From a checkpoint of a small transformer trained on Wikipedia.
Training: a variant of SOAP for these matrices, 111M tokens, 3199 steps.
Each number is 128 + 24 x the weight over its row's rms, rounded and kept within 0 to 255. Layers, rows and columns count from 0. The size above them is the row's rms in percent of the matrix's.

# layer 4 MLP up, 384x64, rms 0.135, rows 22-74, columns 0-63
size [ 63 120  86  80 170 113 126 111  80  78  71 117 148  40 131 105 111  51  73  42 101  79  85  56  60 153  76 155 120  59  97 110  52  64 121  57  51 149  74 154  59  71  78 120 112 127  91  37  60  77  73  92 112]
[[125 155 172 124 140 126 123 150 142  86 138  97 174  82 126 122 125  99 118  77 128 150 122 151 128 169 181 113 109 132 149 146 153 140 127 151 132 131 149 118 104 142 115 180 124 157 127 133 139 105 107 115 167 101 176 120 109 132 131 117 146 107 137  82]
 [135 115 143  97 109 114 132 126 141 152 122 164 129 132 132 128 173 124 101 127  87 105 125  99  63 121 117 131 139 135 116 174 104 166 174 132 161 151 137 165 131 105 149 125 126 104 107  77 122  95 162 104 133 112 106 124  88 148 154 121 107 120 123 167]
 [134 142 138 114 136 131 107 158 144 130 135 133 106 147 147 136 132 136 138 147 124 156 144 143 178 168  73 163 114 101 150 151 141 128 126 123 133 176 134 135 140 116 126 144 151 125 102 184 124  93 181 131 152 115 170 124 119 117 114 131 192 179 120 129]
 [ 99 119 120  80  99 133 149 133 187 139 103 132 121 138 119 127 155 128  99 156 122  94 139 169 128 134 144  97 128 150 140 150 149 149 153 129 134 166 128 160 113 128  98 144 139 113 132  83 102  97 136 116 193 149 117 111 105 125 117  96 119 106  89 168]
 [ 96 140 139 148 111 137 133 139  95  89 107 137 102 118 121 105 122 131 124 142 125 127 176 113 201 110 111 133 158 113 132 110 103 102 125 110 121 134 106 126  80 110 150 133  83 150 118 147 144 123  94 143 135  80 185 146 139  91 136 136 170 145 140 141]
 [132 123 166 136 115 148 156 136 128 158 138 134 129  95 140  83 105 163 141 122 109  98 106 143 133 130 141 112 153 139 154  88 172 144 126 149 115 120 155 108 120 106 151 157 158 147 116  58  91 103 147 131 129 145 127 113 142 123 185 131 138 155 154 173]
 [137 109 120 111 164 135 132  72 114 130 117 122 135 135 122 145 139 160  84 133 154 121 119  97 175  95 132  92 173 155 137 125 175 150 140 134 122 100 135 128  90 120 153 138 131 112 102 132 128 143 146 121 141 139 166 155 132 108 176 165 184 155 115 146]
 [ 96 149 127  90 127 116 121 104 178 166  89  93 132 118 129  99 139 111  97 188 109  90 140 134 112 113 156 105 132 143 144  96  99 154 147 147 112 138 120 130 111 114 120 149 125 163 126 122 103  96 154 157  83 109 101 115 142 122 165 101 144 100 109 140]
 [154 119 112  72  86 120 127 139 131  82  92 119 111 156 170 128  98 141 144 136 114  82 142  77 115  77 110 120 143 135 129 127 144 189 115 116 121  99 121 137 102  85 110 150 127 144 103 124 125  97 117 126 125 116 124 128 126 124 115 105 155 122 116 172]
 [ 95 136 158 150 139 118 163  82 154 164 113 126  67 115 121  94  95 113 142 130 126 108  96 113 149 150 129 145 139  98 125 164 119 131 134 138 156 132 137 112 146  88 171 163 103 120 129 122 114 124 134  83 125  97 140 125  90  92 130 139 154 169  98 144]
 [122 105 119 132 134 117 140 184 128 181  96 143 139 135 130 136 128 115  95 131 111  92  90 168  79 125 116 136  79 117 128 111  84 175 120 134 150 104  93 124 151 108  86 106 130 149 141 116 152 128 111 137 130 141  98 140  99 163 111 142 103 103 135 154]
 [138 130 117 122 148 128 169 133 114 149 127  93 143 108 116 125 118 126 145 108 165 146 128 117 163 122 112  88 168 143 140 151 171 135 100 156 160  98 148  93  89 112 154 138  88 132 111  74 104 136 164 153 138 120 167 131 110 121 182 142 145 157 110 127]
 [124 123 118 115 119  99 125  85 111 135 125 164 125 150 136 127 154 190 110 132 153 144  97 148 138 108 145 105 150 126 171 202 111 154 108 118  97 142 153 111 158  87 139 122 125 113 126 113 123 129 122 133 127 130  90 125 106 118 112 100 110 162 185 107]
 [157 126 143 120 114 101 129 148 120 145 119 148 134 179 120 106 151 190 116 180 171 129 152  88 168 102 153 129 166 169 122 103 153 135 124 106 118 136 147 161 144 129 136 125 126 160 160 151 125 139 113 127 167 135 147 117 135 154 140  83 154 130 149 143]
 [ 91 112 124 116 113  79 146 138 172 114 118 102 142 121 132 190 108 142 122 124 112 126 170 145 118 141 152  94 140 180 120 133 141 106 104 163 111 105 156 144  96  98  96 157 115 111 101 137 118 139 134 134 139 117 157 147 140 104 172 131 147 165 109 163]
 [148 101 117 105 133 137 146 175 124 120 141 118 147  83 163 137 158 125 108  98 109 109  93 166 108 152 131 130 123 144 160 141 153  95 144 138 144 119 103 144 142 132 160 149  98 164 148 124 125 141 159 168 137 157 135 150 107 126 182 114 117 150 158 187]
 [ 97  98 146 132 135 138 123 147 161 128 123 140  98 159 106 175 117 123 135 173 159 126 123 155 109 151 148 133 115 119 101 116 127 133  94  91 117 154 117 101 176  81 162 106 151 107 110 166 151 174 121 124 121  71 113 134 124  93 153 114 126 137 122 149]
 [114  89 113  91 123 109 127 149 113 133 116 157  86 153 153 123 106 186 136 115 149 116 148 164 135 129 107 131 144 165 170 119  99 120 148 108 127 145 121 173 124 128 153 161 119 150 121 147 136 133 153 174 114 101 122 122 129 123 177  99 161 149 180 135]
 [103 108 170  91 140 144 116 141 138  95 111 128 114 126 126 136 112 183 106 165 157 127 105 129 127  92  82 162 114 112 143 130 131 167 176  94 134 178 113 129 139 113 157 123 140 137 134 126 145 108 155 156 156 104 102 158 143  87 112 126 153 156 110 116]
 [149 115 158 121 101  87 123 203 148 118 120 157 119 156 108 134 142 161 103 121 120 132 173 142 128 153 112 106 142 185 132  85 135 131 132 119 148 140 145 172 154 115 104 104 140 160 142 123 124 127 149 124 154 122 144  83 118 114 140  89 146 106 159 127]
 [132 102 163  85 122 121 117 174 127 114 156 153 101 122 159  92 139 137 139 105 181 128  98 179  94 159 101 116  92 129 156 136 127 121 132  70 134  93 129 143 148 147 156 140 126 122 154 125 138 100 135 179 114 126 137 126 108 123 144 112  88 138 130 136]
 [131 105 168 126 120 142 127 153 142 167 114 149 127 135 139 124 148 135 128  97 149 158 109 112 155 137 130 118 118 126 120 113 160 145  81 163 141 141 172 117 144  96 111 146 164 156 127 116 119 135 195 127  95  99 168 114 174 150 114  87 155 122 139  88]
 [115  98 118  99 133 105 175 116 117  96 142 117 107 124 134 119 121 181 131 155 116 113 105 146  80 120 110 137 104 127 110 134 112  98 145 136 115 124  90 118 172 110 153  94 124  91 116 125 108  60 111 100 122 118 103 103 148 117 143  79 127  99 139  94]
 [160 103 135  90 118 128 133 150 112 134 124 155 136 163 146 132 158 177 120 154 168 136 158 120 176 112 176 127 146 164 152 128 139 131 113 131 103 118 173 174 151 129 134 137 182 131 124 148 148 133 110 147 160 156 154 142 154 160 127 109 155 154 135 146]
 [133 147 143 127  89 118 125 128 100 187 115 156 114 138 132 144 109 164 127 142 130 105 132  85 181 102 127 148 126 146 120 142 134 146 110 122 147 171 108 120 156  81 151 141 104 167 139  94 135 123 162 105 127  83 127 136 118 137  87  81 121 145 158 105]
 [119 137 115 100 144 109 146 153  98 139 155 143 128 165 104 120 164 167 127 154 125 122  82 113 109 152  94 125  89 107 130 129 151 159 171 110 149 146 116 115 149 106 121 103 135 137 164 111 139 113 124 124 173 158  82 128 108 167  77  99 124  95 111 133]
 [147 101 166 137 146 172 129 157 116 130 119 129 112 112 143 122  92 173 128 105 131  78 155 109 152 115 155 113 126 153 144 110 123 142 124 123 138 124 126 158 119 123 134 151 176 156  91  72 172 109 144 153 148 134 154  91 142 159 122  95 165 160 137 136]
 [118  83 109 117 123 115 109 132 139 169  94 169 115 145 149 160 145 139 135 114 160 139 158 128 191 119 112 119 161 115 132 118 103 114 104 139 108 133 144 117 147 103 185 121 131 100 131 141 167 143 162 146  71 102 170 146 133  97 133 140 135 142 138 144]
 [105 108 147 118 139 167 148  95 119 148  89 148 140 102 140 152 122 147  97 125 145 138 120 134 146  90 118 116 124  92 110 169  75 142 130 143  98 161  88 148 125 117 150  99 136 131 175 112 108 130 120 148 109 128  85 124  93 129 179  94 163 112 124 103]
 [165 171 147  95 137 116 158 163 126 139 156  83 142 150 128 115 134 106 135 125  97 140 126 137 115 168 114 141  91 118 120 165 143 160 152 159 125 176 137 132 162 104 166 143 130 152 110 107 143 109 141 135 172 163 156 131  99 152 125 129 111  90  93 136]
 [124 129 144 136 143  81 156 164 128 124 126 137 110 129  90 123 111 164 156 175 140 118 167 108 147 146 146 164 149 170 112  94 182 138 112 122 119 121 120 125 111 126 159 155  78 134 138 107 128 162 147 113 136  97 176 138 110 106 141 114 147  95 157 133]
 [111  84 131  79 113 139  98 109 159 137  95 131 130 135 125 132 128 158 103  61 132 143 126 153 151 164 125  95 132 145 121 121 140 134  96  90 145 133 165 130 117 113 111 130 170 118 100 147 118 133 152 119 106  91 166 127 133 115 120  83 161 144  81 138]
 [136 107 146 124 164 133 170 190 131 140 134 118 101 145 152 134 139 186 144 136 149 153 133 131 117 131 131 163 129 128 173 186 159 145 125 144 125 178 135 111 162 109 167 153 125 167 136 131 153 156 131 133 158 126 149  99 129 146 138 124 135 149 134 163]
 [ 97 139 163 105 117 103 128 130 149 174  97 164 113 125  81 113 136 161 152 174 148 101 111 117  93 112 129 149 114 166  78 117 125 134 136  90 117 113 113 128 143 112 159 133 119 133 119 133 105 119 129 110 128  94  73 128 101 127 118 105  86  84 138 141]
 [117  93 177 103 167 136 120 139 130  94  93 143 118 131 156 152  86 121 186 128 144 150 111 146 131 121 107 159 125 130 124 125 143 117 108 132 103 132 141 111 147 133 156 130 103  94 122 183 143 144 139 123 105 101 174 145 132  90 135 175 173 147 141 112]
 [108 133 131  98 115 102 157 183 137 152 111 157 103 168 138 145 125 164 126 125 153 101 117 137 123 141  87 167  75 141 118 125 126 128 121 122 125 157  95 133 156 101 132 137 125 191 127 175 154 137 125 131 124 102  94 124 125 139  86 106 122 107 140  89]
 [134 109 133  90 117  94 139 138 123 146  93 164 107 133 119 101 159 179 142 112 136 137 120 135 100 127  99 173 149 149 136 153  98 156 181 136 147 157 111 153 137 110 163 138 117 162 128 112 149 113 148 111 160 133  99  96  82 147 105 125 118 105 163 157]
 [143 105 147  69 105 184 131 118 136 177  98 153 125 127 125 110 123 111 134 107 117 167 118 132 111 116 108 128  93 141 161 160 125 155 143 138 123 116 125 128 119 101 150 131 138 178  99 112  92 108 165 128 157 171 112 118 109 133 125 123 109 184  97 122]
 [140 114 104  81 102 101 128 155 129 168 115 137 107 137 140 146 119 131 159 165 111 100 106 112  74 113 108 163  91 133 130 173 114 128  74 140  96 156 102 129 159  91 121 108 123 139 115 104 130  92 121 124 122 148 101 133 107 142 126  96 119 127 118  77]
 [122  78 120 102 106 123 144 103 111 141 102 149 116 145 153 158 112 142 106 106 153 153  85 117 136 134 156  64 165 140 107 154 102 115 114 112 119 127 151 134 139 116 153 127 147  92 109 104 129 155 138 146 167 123  86 144  79 124 161 142 113 154 102 161]
 [138 126 135  82  86 111 127  75 103 112 116 122  88 141 109  96 140 144 129 172  98 108 130  52 144 109 135 140 160 166 131 141 138 118 156 102 139 104 140 124  91 107 139 128 110 148 154 106 132  91 142 141 148 144 104 110 107 142 132  93 123 150 115 147]
 [130 135 171 129 125 143 176 136 163 132  99 173 110 133 137 149 147 104 163 127 152 145 108 123 113 156 122 176  97 121 101 145 121 136 137 151 166 163 102 104 132  91 179 131  98 169 148 138 111 154 155 128 140  94 105 121 110 123  89 150 119 102 121 112]
 [132  83 131 100  94 121 166 118 144  92 103 120 141 122 160 178 130  95 131 122 122 134 116  88 116 141 140 145  98 133  54 139 143 117  85 123 128  92 158 125 134  83 135 141 143  94 127 146 102 133 119 132 112  98 145 165 122 129 157 106 123 138  93 144]
 [ 93 118 149  84 104 111 149 128 113 119 146 110 127 122  66  96 131 172  93 121 112 144 133 100 137 163 111 111 116 124 148 139 169 171 173 109 131 117 113 158 121  97 116 169 137 154 130 166 125 132 141  82 164 151 146 121 136 131 134 125 123 118  85 133]
 [148 159 164 154 128 109 181 142 161 109 128 123 115 158  83 129 118 143 176 144 129 136 158  92 133 131 142 145 156 160 120 148 144 162 156 165 151  91 141 112 118 143 153 165  92 125 142  93 149 145 124  97 158 107 124 101 130 130 141 119  96 115 122 167]
 [147 112 122 114 115 116 122 155 109 112 147  89  96 126  99 103 117 128 160 174 142  86 155 130  94 145 127 166 169  88 129  73 130 132 129 102 110 144 106 149 132 111 117 166 123 149 125 141 102 136 143  97 121 155 134 118 133 145 168  77 119 103 126 173]
 [ 89 112 113 112 112  66 140 145 112 108 115 132 143 133  95 102 132 142 115  85 158 131  94 130 112 166  90 134 112 141 106  81 136 102 109  80 110 117 129 124 123 125 121 122 106 142 139 126 111 170 126 113  94  99 141 112 129 104 115  99 125  63 135  95]
 [102  90 117 126  97  94 171 157 106 168 119 103 144 129 108 154 139 136  96 110  92 155  92 112 120 135 107 131  83 112 129 132 150 151  93 143 125 137 151 105 116 103 134 163 141 101 108 121 184 110  98 113 140 127 132 167 121 128 116  98 121 104  94  87]
 [127 112 122 118  99 117 177 140  93 133 134  79 144 124 104 158 144 152 113  99 110  96  98 163 125 186 132 116  89 169 138 124 145 139 120 148 144 105 149 140 115 141 107 161 158 155 132 112 128 143 158 125 141 134 144 132 160 150  94  84 135  97 139  86]
 [113  95 145  72 120 115 148 129 124  98 108 120 136 139 132 116 113 168 112 127 160  94  72 140 151 148 173  93 143 151  89 137 128 110 159  99 105  91 132 118 155 123 110 135 143 160 129 126 113 160 111 153 141 126 127 153 135 189 105 101 126 114 124 160]
 [109 103 131 120 126  89 150 174 107 110 104 131 123 147 119 120 126 157 147 166 130 100  88  90  79  81 126  95 135  95 174 127 135 155 165 141 144 131 122 151 119 118 144 144 115 127 113 118 123 124 181 112 178 123  82 123  94 151 148 140 124 122 131 130]
 [138 111 171 150 149 100 141 124 165 112 158  93 119 173 132 108 151 158  96 153 114 171 134 109 140 125  75 125  92  81 135  74 104 118 150 131 138 162 117 132 160 113 137 144 128 132 144 115 148  96 159 129 145 135 130 127 140  87 149  99 124 102 148 132]
 [119  93 142 116 121  82 150 155 149 141 112 123 163 128 167 174 136 111 119  88 151 140 124 151 122 161 125 131 106 154 123 122 155 136 109 119 145 137 119 127 140 112  98 116 148 154 105 159 134 129 119 157 153 134  98 149 106 107  89 101 137  77 121  50]]
# layer 4 MLP down (transposed), 384x64, rms 0.13, rows 22-73, columns 0-63
size [ 72 119  71  84 150 123 110 103  87  71  81  97 173  37 126 104 102  46  80  41 112  74  87  33  61 139  64 128 129  60 104 115  47  66 115  83  39 167  68 138  60  57  73 131  90 125  89  60  58  90  70 109]
[[159 123 133 124 153 159 143 146 137 104 158 144 127 112 132 139 139 112 101 158 139 163 151 142 148 151 151 156 138 140 166 146 112 152 134 168  99 130 166 155 135 171 133 160 142 148 162 114 170 128 114 133 140 179 117 115 138 175 181 131 108 119 174 126]
 [128 120 109  86 107 109 115 161 133 135 128 154 153 149 115 172 159  85 157 143 105  59 104  89 131 131 132 116 162 128 105 167 108 142 148 152 108 146 148 147 113 118 124 133 119 104 113 113 150 141 121 113 134 116 133 137 137 147 163 196 132 110  98 156]
 [139 116 109 123 121 118 127 103 120 129 149 114 101 136 130 105 125  87  97  82 101 134 157 107 115 133  72 142 121  97 101 128 127 117 120 122 122 145 124 136 130 154 114 133 112 120  94 152  84  82 165  71 139 153 121  76  72 140  94 141 141 139 110 152]
 [115 161 148  89 121 162 133 121 174 136 112 148 159 157 124 127 162 103 118 164 146 173 155 141 144 155 124 123 142 124 119 140 147 159 150 160 151 173 179 172 123 162 151 118 133 122 132 111 133 120 150 120 172 135 109 113 126 151 105 146 143 113  97 171]
 [147 161 139 115 105 145 102 143 126 159 126 118 102 129 112  91 138 123 134  94 102  94 144 135 197 129 112 117 157 107 101 194 160  97 160 136 162 135 136  88 138 116 151 101 137 136 141 105 129 128 102 112 156 121 144 132 104 143 119 125 124  80 169 134]
 [104 139 127 162 116 140 118 146 127 156 135 147 138 117 164 112  80 124 134 133  86 119 115 140 155 139 112 125 134 150 146 108 151 152  96 157 109 131 167 115 123 125 148 125 175 143 104  91 107  60 152 134 136 145 151 108 155 137 194 147 124 165 142 150]
 [132 161  99 126 100 123 117 161 121 106 144 137 134 110 125  96 115  90 161 105 116 150 154 171  94 122 120 153 112 108  92 137  81 115 135 141 146 110  97 117 126 146 121 114 121 118 138 123 139  88 115 137 114 104  95 111 123 153  58  92  77  90 132 121]
 [ 94 128 134  93 158 118 125  98 151 105 101 100 134 126 116 136 140  97  85 177 146 102 132 122 114 110 144 118 140  97 157 125 104 152 156 146 114 117 134 110 103 148 138 144 141 171 136 129 107 144 112 149  98  92  86 149 180 103 163  94 173 121 107 129]
 [153 121 139  79 121 116 121 170 178 127 133 153 126 129 164 162 137 171 158 136 143 102 152  95 129 103 137 138 141 128 145 144 147 163 162 143 118 131 132 154 122 102 122 170 181 143 122 123 168 131 161 162 156 167 139 134 129 153 121 142 138 128 130 176]
 [ 94 117 163 115 143 112 153  98 138 149 131  94 103 122 147 117  81 132 138 131 150 115 110 124 113 105 113 168 151  72  86 119 107 157 125 125 130 159 132 121 130 123 160 137 130  98  84 117  99 161 113  63 121  97  86 130  99 131 131 134 137 159 105 119]
 [101 135 131 129 119 142 105 122 109 101 109 110 101 133 125  77 137  95  81 122  90 122 121 148 119 113 109 105 139  96 119  90  99 128  84 133  97 122 114 143 100 116 179 108 132  71 140 116  91 101  88  89 115 110 109  78 132 118 133 141 146 134 135 136]
 [141 139 135 110 114 172  96 104 146 130 138 160 135 156 128 123 111 137 136 152 128 154 155 136 107 120 167 169 111 103  97 105 105 149 163 130 132 143 104 164 159 113 118 108 158 129 165 167 141  94  86  98 122 119 114 131 155 154  59 110 142 113 146 136]
 [130 177 125 156 163 108 167 106  92 111 126 157 116 155 105  90 149 147 122  78 151 126 124 127 136 141 147 127 102 135 181 154 158 116  90 101 145 127 130 117 111 135 121  94 101 121 140 119 145 136 100  64 158 110 129 113 121  88 135 107 130 161 137 130]
 [104 121 111 170 165 163 120 116 135 110 153 141 115 173  73 126 148  71 118 160 116 114 101 106 106  98 131 145 116 133 163 110  86 113 145 164 149 117 118 144 108 134 119 101 119 112 124 122 137  94 146 124 124 133 120 106 159 134 147 183 142 178 128 131]
 [159 114 129 114 109  85 148 153 178 103 132 161 130 105 115 140 124 146 137 115 131 134 130 162 118 163 138 163 105 126  79 129 143 137 159 159  83 128 123 126  77 136  93 166 105 116 145 101 108 130 145 121 132  97 106 126 119 123 116 139 121 186  80 145]
 [123 142  84 107 103 162 133 140 118  95 131 123 111  90 133 145 139  88  98  96  89  91 117 109 116 125 119 130  88  93 155 133 171  95 152 136 126 107 117 140 136 114 128 120  95 150 116 157 103 137 165 146 142 172 127 156 127 103 109 122  92  98 123 177]
 [ 89 141 133 143 101 114 158 138 147 166 144 120 122 137 126 162 112 109 146 128 164 133 121 162 124 151 120 127 114 137  86 112 114 113  71  99 133 122 115 104 156  87 114 111 146 112 103 137 120 192 112 121  99  80  84 150 134 101 121 150  92  99 143 117]
 [108  98 100 114 109 127  72  89  89 108 139 115 110 142  93  89 122 124 105 109 103 108  91 124 112  89  94  82 119 110 140  68  93 127 112 107 112 120 137 140 127 126 122 108 150 129 114 135 102 129 128  85 110  90  95  98 116 123 148 127 134 123 156 128]
 [100 119 147 116 112 139  89  96 113  72 104  99 114 116 112  96 107 134  88 133 122 102  75 100 118  78 115 119 113 114 152 130 108 166 136  82 126 128 134 114 108 139 131 114 135 117 113  83 137 122 133 128 139 105 104 139 113  89  83 127 133 142  89  92]
 [130 136 127 143 131 129  92 126  90 109 162 119 148 133 122 126 121  78  89 126  92 130 163 128 142 139 110  90 161 126 147  70 110 129 168 143 140 137 134 155 116 107  94  69 163 137 149 128 118  91 135 163 164 156 122  90  97 140 111 136 123 137 144 120]
 [126 107 145  90 135 121 129 139 118 118 161 127 141 133 115  98 129 135 147  96 182 113 129 185 126 153 107 119  88 151 133 127 143  94 155  65 125  91 127 116 120 167 109 134  99 135 183 167 132 135 165 169 129 105 155 126 129 132 129 115 115 151 125 103]
 [139 129 158 145 105 147  91 141 153 167 165 110 111 120 149 139 115 127 138  93 144 136  67  90 145 132 125 134 137 116  93 127 156 120 128 116 126 148 161  90 100  86 131  97 184 132 111 128 122 142 168 144 126 101 135 120 131 148  94 118  98  89 105  95]
 [123 151 129 151 131 155 224 128  91  93 167 152 161 140 186 138 134 155 157 141 141 133 171 141 136 127 137 154 157 122 142 130 127 110 169 123 113 117 117 128 156 122 163  84 119 115 133 164 123 121 128 130 134 118 124 130 159 119 139 121 153 111 121 113]
 [112 167 126 217 144 139 126 102 130 128 140 109 166 144  79 132 141  80 116 127 103 101 112 114 112  96 144 118 123 134 133 124  81 143 134 126 178 139 109 124 105 151 121 119  75 120 130 103 104 135 140 129 114 141 119 128 140 116 176 150 137 120 146 144]
 [131 167 122 133  95 106 134 131 124 157 110 147 112 108 133 132 104 144 144 148 107 102 123  79 161 109 126 139 120 132  87 129 144 122 102 119 135 147 111 102 130  89 147 147  95 146 126  72 110 136 149 139 119  68 110 121 108 131  67  65 105 131 127 145]
 [149  90 131 134 137 112 134 119 125 135 124 127 104 140 146 140 116 100 117 125 118 151  89 153  90 113 116 131 131  97 133 109  84  94 164 140  88  89 143 132 112  99 115 136 108  91 134 148 109 161 111  82 103 137 101 108  85 105 196  91 105 143 122 127]
 [164 109 150 144 161 155 107 189  93 134 169 139 136 136 123 142 104 166 124 104 111 101 143 116 145  87 112 141 119 137 172 112 105 146 142 162 108 131 153 129 134 144 159 123 150 132 125 104 192 138 112 150 150 133 120 115 139 166 148 150 146 148 144  91]
 [124 113 123  94 133  87 129 119  83 160 104 175 111 168 124 149 105 156 134 132 118 150 155 105 122 133  72 124 196 130 116 137 119 110 141  98 149  91 118 107 144 115 150 138 112 126 110 141 152 134 141 117  80 110 113 136 128 129  97  98 116 110  82 106]
 [114 119 116  91  96 152 146 111 114 166 129 134 157 139 191 127 136 168  94 138 133 129 153 170 163 137 100 128 126 134 111 119  76 149 134 135 103 128 127 136 117 137 119 137 145 157 136 132 113 177  90 155 120 113 122 152  98 132 152 111 185 172 111 126]
 [146 127 114 131 136 136 109 102 118  87 116 154 147 114 142 123  91 151  83 143 138 115  67 105 119 123 155 148 177 124 124 120 105 106  88 171 127  71 163 119 131 126 132 142 109 102 136 133 113 172 139 147  97  99  75 114 114 145 113 124 135 124 123 101]
 [120 124 144 132 126 118 148 166 117 162 141 136 102 131 107 104 104 173 140 127 146 122 130  90 136 141 134 155 143 152 113 145 188 105 143  65 144 154 115 114 120 149 155 167 105 160 144 122 138 157 152 127  98  78 148 125 125  98 140  68 141 116 135 124]
 [134  95 147  99 113 132  81 106 141 151 107 129 132 148 134 137 133 166 125  89 140 150 141 155 162 154 126 123 145 147 129 116 129 130 128  85 143 133 172 149 101 139  88 151 188 146 107 164 137 156 185 137 123  88 131 141 128 114 105  98 151 151 111 149]
 [139 133 154 141 146 108 118 148 102 148  87 129 106 139 133 116 150 180 129 154 167 175 118 112 134  96 132 137 154 120 127 152 117 127 108 141 112 128 165  92 149 125 163 117 113 110  98 119 163 173 129 122 148 135  79 101 113 129 118 186 155 174 119 146]
 [143 172 167 143 155 138 143 166 172 164 130 159 138 156 142 135 116 119 203 109 134 150 116 127  98 120 122 168 116 145 137 116 113 146 159 116 148  95 161 148 107 165 165 119 145 139 142 163 136 143 156 145 110 109 118 146 112 139 137 143 117  96 158 119]
 [132 109 156 154 185 145 110 141 119 106 116 153 137 121 142 129 132  66 153 149 137 115 119 132 115 107 101 133 106 123 148 124 138 124 106 129 126 104 137 128 134 151 162 120 116  90 124 168 119 159 101 146 147 134 192  69 136  97 108 173 163 141 119 102]
 [122 128 116 126 125 112 145 166 133 125 122 143 137 123 143 149 106 190 157 108 170 125 146 109 138 155  99 149 122 116 133 112 153 116 150  89 105 147 102  99 100 124 127 135 121 174 127 167 152 154 151 163 110  99 125 156 118 140  56 104  99 101 136 101]
 [114 111 108 108 119 120 103 174  78 103 133 111 121 126 114  96 106  94 152  97  97 128 127 111  63 120  97 154 101 142 136 105  94 162 149 116 147 132  96 122  75 138 122 147 121 124 112 106 162 143 144 136 105 155 118 122 102 132 133 175 114 107 156 112]
 [134 130 106 102 129 152 101 111 168 176  96 152 126 109 132 125 148  87 144 137 111 141 123  96 166 134 136 123  89 137 158 128  96 127 131 147 115 114 117 117 123  94 145 127 125 164 114 130 122 128 157 113 128 161 160 123 133 113 125 150 149 215  79 156]
 [147 123  73 104  93  85 147 145 127 149 130 153 156  98 186 160 109 136 188 156 128 126 122  76 112 144 127 143 136 108 119 151 140 129 132 136  98 136 143  95  92 112 138 118 115 137 115 122 127 128 141 140 129 149 132 163 116 122 131 108 103 131  89  72]
 [132  82 150 140 102 141 150 146  96 137 124 133  94 147 118 142 122 142 110 106 123 126 119 110 134 155 172 110 154 162 115 142 148 125 138 135 132  89 174 142 135 106 131 123 180 100  98 101 146 170 131 148 162 124 117 125  53 125 149 120 125 162 110 164]
 [133 108 128 163 146 130  92 179 142 110 112 105 159 152 106 148 108 123 138 100 115 135 131 134  85 116 137 112 129  98 148 105 108 112 103 122 103 156 112 137 140 126  95  80 139  99  88 155 132 179 110 101 118  99 118 146 156 115  87 145 113  83 131  91]
 [108 145 132 147 133 117 160 123 180  95 128 154 109 117 133 161 149  97 164 140 157 109 127 101 146 135  96 149 115 146  80 114 128 114 137 126 170 138 116  88  94 116 136 129  99 145 147 152 112 150 163 169 142  79 115 155  93 131  83 132 106 125 100 131]
 [ 94 106 145 109 117 135 134 119 168 125 139 118 147 127 149 157 151  89 116 128 129 100 119 110 114 152 130 123  81 120  57  99  99  93 132 128 143 105 154 142 172 113 134  96 164  86 167 165 121 135 131 110 132 132 136 152 126 149  91 175 113 118 127 135]
 [104 138 140 126 105  92 125 107 104  96 118  95 144 125 104 119 109 172 121  97 117 151 131 108 132 153  99 112 105 102 139 171 160 151 183  94 147 117 134 126 100 119 124 175 135 148 124 137 105 129 158  87 153 152 154 152 123 132  85 121 118 110  75 112]
 [180 121 108 115  90 114 170 118 137 146 126 115 154 127 172 103 123 146 108 126 150 131  92 185 133 126 140  87 119  91  77 108 113 106 121 150 160 135 140 114  92 101 120  72 143 124 148 142  92 153 133 146 131 146  95 126 134 121 114 152 148 137 115 114]
 [141 140 107 140 136 102 161 109 106 134 150  81 161 122 123 141 146 139 109 122 136 135  95 125 131 116 147 176 172 105 151 146 127 106  97 106 141 157 165 130 140 116 120 124 164 134 132 147 135 118 122  66 162 160 146 136  98 169 182 104 167 122 138 148]
 [125 120 119 147 124 170 108 100 115 131 148 134 113 128 114 114 126  87 105 138 115 119 115 106 136 111 161 119 156 138 152 112  81 131 116 189 143 112 148 152 136 134 138 130 139 122 105 104 126 116 112  99 168 180 103 100 103 174 146 166 154 181 156 160]
 [146 172 156 172 157 158 116 128 139 125 139 140 125 146 131 110 140  85 125 144 124 134 158 135 125 108 155 124 132 147 129 119  87 143 113 168 154 134 162 159 173 173 178 127 112 142 145 142 138 138 110 111 158 158 147  95 141 131 144 158 148 126 173 175]
 [168 130 128 131 101 183 140 131 149 141 100 108 140 165 146 122  89  89 105 115  93 128 119 129 165 103 147 122 134 165 150 139  62 137 134 170 149  98 125 163 122 177 137 111 122 105 105 112 141 142 106 111 142 160 135 103 100 149 154 141 128 123 140 129]
 [123 129 136 152 143 112 143  99 128 158 126 134  99 123 147 120 109 146 131 123 152 137  99 115 109 158 183 130 102 132 118 160 179  77 173 152 151 134 139 160 114  95 178 148 172 136 132 136 135 147 130 167 151 175 118 166 138 148 145 145 121 122 111 108]
 [115 105  68 110 135 110  96 153 120  77 128 130 144 129 148 152 112 112 112 164 107  73 126 105  83 113 121  95 121 138 192  90 127 110 111 155 135 107 105 122 122 164  92 135 150 131 127 119 145 130  96 113 134 157 109 142 118 137 159 129 138 114  93 117]
 [135 138 131 140 121  83 129 112 172  99 130 108 133 109  84 137 151 157  87 176 116 131 137 117 142 108  99 145 114 100 132 101 129  92 137 160  75 148  93 160 138 104 147 156 138 149 165 153 113 117 112 105 126 145 131 146 161  83 146  91 109 124 114 135]]